{"hidden_size": 256, "intermediate_size": 1024, "hidden_act": "gelu", "norm_place": "pre", "qk_norm": false, "init_std_o": 0.0, "schedule": "wsd", "decay_shape": "linear", "batch_tokens": 131072}
Each number is 50 + 15 x the weight over its row's rms, rounded and kept within 0 to 99. Layers, rows and columns count from 0. The size before them is the row's rms in percent of the matrix's.

# layer 2 attention value, 256x256, rms 0.126, rows 73-85, columns 0-127
094:55 42 48 72 52 61 70 54 43 21 57 30 42 67 49 32 55 43 85 53 52 35 52 32 52 57 63 46 67 69 50 42 34 81 46 62 44 56 41 72 46 41 27 46 73 19 58 52 30 83 52 40 46 37 56 51 60 58 46 46 41 52 59 20 42 48 61 66 34 74 40 23 62 37 48 63 38 40 54 52 42 39 60 37 74 34 41 44 30 30 60 70 63 52 43 63 55 66 14 34 41 49 13 75 57 70 31 36 27 68 66 49 33 60 49 66 21 44 41 40 40 25 50 55 41 09 50 45
086:57 65 57 58 42 63 27 61 72 65 43 17 45 47 38 38 81 88 49 44 66 51 31 32 28 35 48 65 45 52 57 39 68 10 47 48 64 38 47 59 37 49 50 45 48 61 39 42 37 32 48 51 61 47 43 79 43 49 47 44 59 65 52 51 52 62 63 42 45 65 57 62 52 52 51 57 47 39 66 42 23 33 71 37 65 46 43 32 58 36 28 71 64 35 85 59 48 61 59 51 70 65 71 33 48 28 18 55 40 44 36 55 43 30 43 49 47 35 44 54 31 58 27 46 67 72 35 52
092:56 42 61 46 33 58 82 72 56 50 62 82 75 17 44 64 71 43 81 15 51 63 42 54 43 83 54 43 56 51 69 54 53 53 52 50 54 51 72 30 97 50 49 29 36 24 34 19 60 30 54 49 30 48 52 57 46 49 40 16 60 43 28 36 51 58 55 46 22 49 54 54 32 21 65 23 80 57 42 74 47 44 59 34 26 56 43 35 41 29 75 75 56 48 73 55 54 26 68 53 34 55 47 72 44 45 53 61 55 61 68 24 71 44 38 64 57 42 32 38 49 52 60 56 57 64 58 45
091:28 62 50 40 41 63 40 66 63 54 53 48 37 48 24 70 41 47 42 70 69 61 39 24 64 83 59 57 61 47 55 60 53 81 49 68 45 43 40 63 82 36 61 33 43 25 43 50 27 53 43 59 44 61 61 64 38 82 39 54 53 86 49 73 70 34 35 24 64 59 40 75 49 52 53 35 75 10 65 43 65 56 62 51 49 52 45 56 51 46 39 59 42 42 52 39 27 36 71 49 51 70 71 04 60 54 63 44 70 53 65 43 73 40 48 55 62 02 63 60 15 50 56 49 75 70 55 69
103:29 36 60 43 64 52 43 31 77 46 46 57 34 54 56 59 65 52 74 55 53 51 44 30 50 81 63 32 50 58 35 44 37 44 78 57 15 59 49 59 59 59 07 59 63 51 62 67 47 53 43 48 41 43 73 46 35 79 53 47 38 54 39 55 46 73 69 77 33 69 45 60 46 42 74 32 52 56 78 17 32 44 73 52 61 40 54 58 45 63 43 84 52 49 38 43 48 65 27 66 36 21 49 58 19 43 57 57 57 62 49 61 37 44 07 39 71 62 36 49 45 33 25 33 28 30 28 66
085:50 49 26 58 33 46 66 56 79 85 55 26 39 78 23 66 36 69 42 49 58 70 39 18 64 82 35 69 37 59 44 63 56 60 58 47 41 71 44 63 76 40 23 38 37 39 52 30 49 19 40 51 31 39 40 37 70 80 32 56 35 44 49 52 26 50 67 37 36 44 59 48 39 76 39 74 67 33 54 47 63 47 51 22 26 54 55 58 41 44 22 43 63 63 35 52 16 46 57 59 54 50 33 47 31 69 55 51 53 52 41 70 41 63 31 49 67 52 65 57 37 73 47 19 53 38 32 55
090:53 50 09 49 36 44 44 56 43 28 32 80 46 52 64 50 75 64 58 85 60 56 54 69 21 71 40 42 36 55 72 34 60 55 54 63 70 24 56 37 37 74 59 46 24 49 70 55 60 29 64 47 73 63 32 55 53 44 45 58 53 58 39 44 43 61 41 37 28 30 52 15 40 59 46 73 50 34 55 70 48 55 53 37 44 23 44 36 39 49 57 57 65 32 56 57 32 50 64 47 74 66 37 68 67 53 29 39 76 50 52 56 59 27 63 62 61 51 63 40 50 44 47 67 58 63 68 74
092:62 56 35 70 62 65 39 54 57 35 65 43 76 64 57 34 61 62 61 61 57 67 48 71 71 52 57 42 47 79 42 46 52 44 39 19 53 58 68 36 46 30 39 56 48 50 29 65 45 45 63 45 35 62 78 48 58 45 72 25 55 23 63 55 48 79 40 31 63 55 89 64 34 41 44 47 52 37 76 73 46 65 67 51 58 34 75 70 55 58 55 69 41 47 68 67 63 64 47 28 44 49 29 46 24 76 53 78 55 35 46 44 46 42 37 78 21 27 34 70 44 68 75 63 25 55 38 48
090:47 50 64 64 42 46 47 36 39 56 54 64 30 42 72 61 51 28 74 43 39 77 74 57 35 52 23 67 63 41 40 34 50 61 32 20 48 32 61 00 57 52 66 29 36 59 39 55 68 52 76 35 22 81 55 57 39 22 62 40 36 40 65 39 54 33 48 49 46 41 34 35 54 48 56 51 46 53 62 39 85 67 61 35 36 48 49 30 64 57 63 33 62 77 58 43 64 74 57 56 50 46 80 48 71 50 64 31 57 51 50 48 61 48 46 74 49 70 38 41 30 38 77 73 49 70 60 16
100:26 61 66 54 28 54 64 44 36 42 70 59 48 32 56 69 41 59 48 50 50 35 27 46 57 51 64 60 71 58 37 69 47 59 47 04 45 44 54 31 33 38 55 87 47 57 52 53 58 27 25 62 42 62 47 53 52 15 47 36 72 18 59 63 65 99 76 76 41 52 64 44 03 74 58 53 40 69 56 51 55 64 45 74 77 53 62 80 58 39 26 39 55 84 50 34 65 49 42 53 65 47 32 63 33 30 64 58 58 42 26 70 45 51 64 65 54 27 47 49 59 55 42 57 61 47 58 48
093:58 13 23 28 51 40 52 39 39 31 27 62 34 68 51 26 58 80 48 49 57 69 50 52 45 57 85 47 50 48 67 30 54 41 42 57 22 59 49 43 49 61 38 63 56 60 33 57 57 32 57 75 59 52 52 56 49 37 31 51 39 73 58 39 48 49 70 56 56 40 32 49 46 52 62 54 67 51 47 31 42 56 55 46 78 27 39 22 38 07 33 51 23 25 31 47 53 53 56 57 49 69 41 47 59 69 60 57 54 34 42 33 48 34 57 38 51 55 63 72 41 57 77 31 50 49 76 24
094:53 62 53 52 54 55 45 50 20 50 87 56 52 76 80 87 25 90 71 70 00 53 53 45 39 36 67 42 67 34 55 53 55 56 28 42 60 43 40 39 45 63 34 47 35 76 66 36 35 77 30 33 58 43 52 46 48 53 29 64 55 57 93 38 48 41 35 49 88 63 31 49 46 51 41 27 78 53 42 53 56 63 54 71 48 60 72 78 60 69 36 15 48 53 52 40 20 62 53 59 30 67 44 37 50 37 58 63 35 28 30 50 57 48 79 46 25 42 60 50 60 38 47 62 47 46 46 45
095:37 51 53 35 37 31 63 57 19 36 32 55 50 68 55 24 65 85 36 44 29 32 49 51 57 93 85 65 54 56 36 71 51 54 41 26 41 35 46 58 51 19 49 73 45 47 59 42 48 69 57 65 50 48 51 39 35 59 35 65 43 37 49 42 57 54 52 56 53 74 54 76 62 65 50 31 53 73 71 49 17 21 57 67 33 65 76 43 38 67 35 70 44 46 39 45 60 43 46 38 57 44 55 46 32 55 70 49 46 39 50 48 40 51 76 76 68 69 48 68 47 54 25 56 57 69 49 66
# layer 2 attention output (transposed), 256x256, rms 0.114, rows 73-85, columns 0-127
100:53 44 55 58 41 81 18 59 61 14 45 65 28 57 48 75 44 36 39 46 67 54 16 72 60 42 63 61 55 44 41 56 84 87 73 63 53 40 64 41 48 42 63 27 23 76 54 43 58 33 49 29 46 59 47 57 42 35 46 50 48 58 49 34 33 72 39 52 50 57 60 53 32 33 40 52 54 46 47 07 59 33 43 40 27 80 45 32 52 53 45 44 40 55 88 49 67 52 52 76 72 47 88 58 52 26 40 70 47 31 19 54 31 30 77 43 52 48 54 31 52 46 60 58 43 58 57 61
096:49 34 62 63 43 33 37 29 55 40 24 50 45 64 66 63 49 47 62 48 51 43 61 51 59 53 72 61 58 55 58 54 33 59 66 50 54 64 57 40 45 68 39 62 60 41 44 48 65 65 48 65 51 66 61 25 61 49 25 36 52 68 48 39 77 52 37 30 17 38 21 27 80 37 56 50 49 49 16 49 27 34 37 59 64 61 58 30 41 84 72 52 54 39 39 37 28 53 42 49 36 67 36 67 46 64 55 33 35 54 62 72 54 61 19 46 78 68 38 49 62 67 60 23 30 64 54 37
096:45 65 55 40 43 72 40 43 56 55 63 42 45 36 73 52 59 52 59 58 88 35 70 43 70 41 23 60 86 35 17 49 34 50 22 29 52 71 41 16 27 57 73 53 58 69 39 35 56 64 41 75 25 22 48 60 47 65 62 54 52 50 63 35 47 53 33 50 70 22 51 74 42 47 44 55 45 60 58 62 52 43 31 58 46 62 68 34 44 63 40 55 53 40 55 52 60 82 64 22 62 35 27 36 64 58 38 47 40 28 58 33 49 59 77 55 41 73 28 65 64 36 42 99 61 43 59 60
097:72 53 30 64 27 29 66 28 42 59 25 78 56 37 48 42 65 37 55 38 55 79 48 61 40 37 63 82 76 32 44 46 39 58 69 59 47 51 59 58 47 87 45 38 30 83 60 36 59 58 36 25 35 43 40 28 72 56 32 57 31 63 39 31 54 59 59 59 71 30 40 47 40 32 25 80 59 49 64 30 62 65 62 40 39 38 58 21 48 71 45 61 57 50 23 63 55 62 40 64 46 46 55 70 49 66 24 43 44 33 70 57 43 52 48 63 48 67 47 35 41 40 73 59 31 64 79 45
106:51 69 09 40 91 48 49 41 52 29 48 37 15 72 31 85 46 57 31 51 40 52 47 50 57 35 56 50 75 44 59 78 51 51 62 67 59 33 37 50 58 57 30 56 38 54 23 39 51 25 44 51 52 48 30 33 25 40 47 57 50 29 48 62 41 73 62 37 75 81 43 51 29 39 55 49 42 40 27 72 58 52 25 47 66 69 44 20 52 46 69 65 46 44 65 51 52 41 46 61 62 79 56 44 66 44 61 54 42 33 53 51 44 40 61 50 09 28 34 58 35 76 67 82 77 50 54 57
093:52 31 35 67 64 17 54 46 45 41 41 82 11 56 42 28 42 60 43 49 76 63 54 33 49 57 55 56 40 55 42 55 62 28 41 58 81 08 71 45 34 66 69 49 38 56 55 50 43 61 54 84 70 28 42 54 55 52 45 47 90 48 39 76 49 46 71 30 24 49 58 73 73 55 51 51 46 77 80 28 43 62 52 67 53 51 61 51 85 63 62 72 52 50 52 40 53 41 60 57 50 51 50 68 31 40 33 67 29 52 31 48 76 63 59 54 37 61 50 27 46 34 46 58 29 53 71 34
097:56 31 27 45 46 49 41 35 21 51 24 65 57 64 47 59 60 58 25 40 57 48 70 60 38 60 57 63 67 19 48 36 40 82 29 53 62 70 24 62 57 41 52 61 70 60 63 47 33 65 31 80 39 29 63 65 47 71 17 24 50 18 57 58 33 43 54 49 64 53 80 30 65 43 42 49 49 58 52 74 63 49 00 62 35 41 36 34 57 58 36 56 55 47 48 35 66 40 45 51 55 56 58 67 58 50 95 62 16 51 51 42 15 38 46 33 69 65 65 49 48 61 39 54 62 45 47 22
100:31 71 68 26 61 35 33 26 60 30 64 34 57 54 42 42 64 76 37 35 59 58 23 51 28 40 59 68 20 65 73 45 58 71 60 71 38 37 47 19 37 56 69 42 69 26 59 76 58 57 45 56 50 42 39 66 57 64 59 53 60 47 35 21 36 44 48 36 43 54 69 35 49 48 50 65 22 18 72 21 48 34 42 45 68 60 49 21 36 52 43 62 64 74 52 17 56 76 49 31 52 43 85 59 69 42 27 54 70 54 59 62 63 86 44 47 53 66 54 31 36 38 48 66 37 72 54 46
094:62 55 43 39 61 27 60 67 48 42 54 42 56 59 47 34 39 45 71 64 69 49 61 52 58 55 41 39 53 44 65 46 50 58 52 71 52 30 46 79 56 41 50 69 67 21 55 30 53 48 40 43 32 11 59 48 65 58 51 37 63 60 33 34 55 36 72 24 50 51 76 45 65 41 58 46 83 56 55 82 59 26 32 46 56 50 43 62 55 33 58 71 63 18 56 74 38 60 53 40 67 42 73 70 36 66 61 66 78 48 58 38 54 66 38 34 57 35 55 33 49 28 12 60 61 48 75 82
103:34 38 52 66 35 56 24 82 37 51 48 16 64 48 51 37 68 43 37 66 62 31 65 43 38 60 37 80 40 40 45 33 45 75 84 68 27 44 65 36 48 45 29 51 42 71 33 56 42 62 57 40 48 38 57 34 66 82 79 60 50 74 35 48 47 25 32 36 31 68 61 49 27 47 37 32 48 48 59 30 57 55 59 59 49 41 53 32 51 46 72 53 40 16 44 63 45 74 64 38 73 76 60 59 52 78 70 54 81 52 60 63 49 59 31 58 40 35 47 42 32 30 41 42 56 70 60 57
098:45 52 37 82 48 34 59 33 53 33 45 46 19 31 56 40 35 48 22 40 26 54 48 39 44 18 40 48 43 45 66 53 31 61 44 53 40 72 80 57 29 58 31 19 57 72 80 36 37 43 42 64 35 41 62 50 46 84 66 35 53 18 57 46 39 46 23 39 80 60 72 64 59 50 55 25 60 60 47 54 61 48 18 52 60 34 45 67 84 78 56 74 48 49 55 78 38 49 44 35 52 58 48 37 48 33 43 48 60 44 65 89 28 76 35 47 54 54 57 37 23 58 43 49 56 34 65 60
101:50 55 58 62 41 57 64 75 42 50 34 34 68 63 35 26 49 17 42 32 47 56 47 69 51 57 30 55 54 81 46 54 33 23 53 57 34 60 37 46 40 43 85 24 64 47 47 78 76 36 63 73 37 44 60 51 33 42 82 31 50 48 38 42 43 49 68 39 45 40 94 82 27 72 38 63 64 70 49 36 45 53 78 52 63 38 32 67 70 36 60 68 47 29 45 60 68 07 40 57 56 46 23 43 32 42 59 43 58 66 63 39 30 76 48 63 49 51 60 39 52 60 44 46 44 65 61 71
098:64 28 33 31 63 78 45 23 70 49 51 43 68 40 83 55 42 08 61 52 47 47 46 48 31 46 59 58 33 71 67 40 49 72 47 23 47 36 41 38 44 56 53 32 53 67 30 32 48 58 38 41 65 61 41 51 41 42 99 40 63 64 45 43 20 58 44 39 50 22 33 19 21 47 18 67 55 31 78 38 50 88 22 36 61 57 47 63 27 45 63 53 79 54 56 37 48 51 44 31 40 64 28 41 60 44 48 34 59 33 43 71 40 61 52 81 44 39 79 57 47 51 65 46 57 35 57 38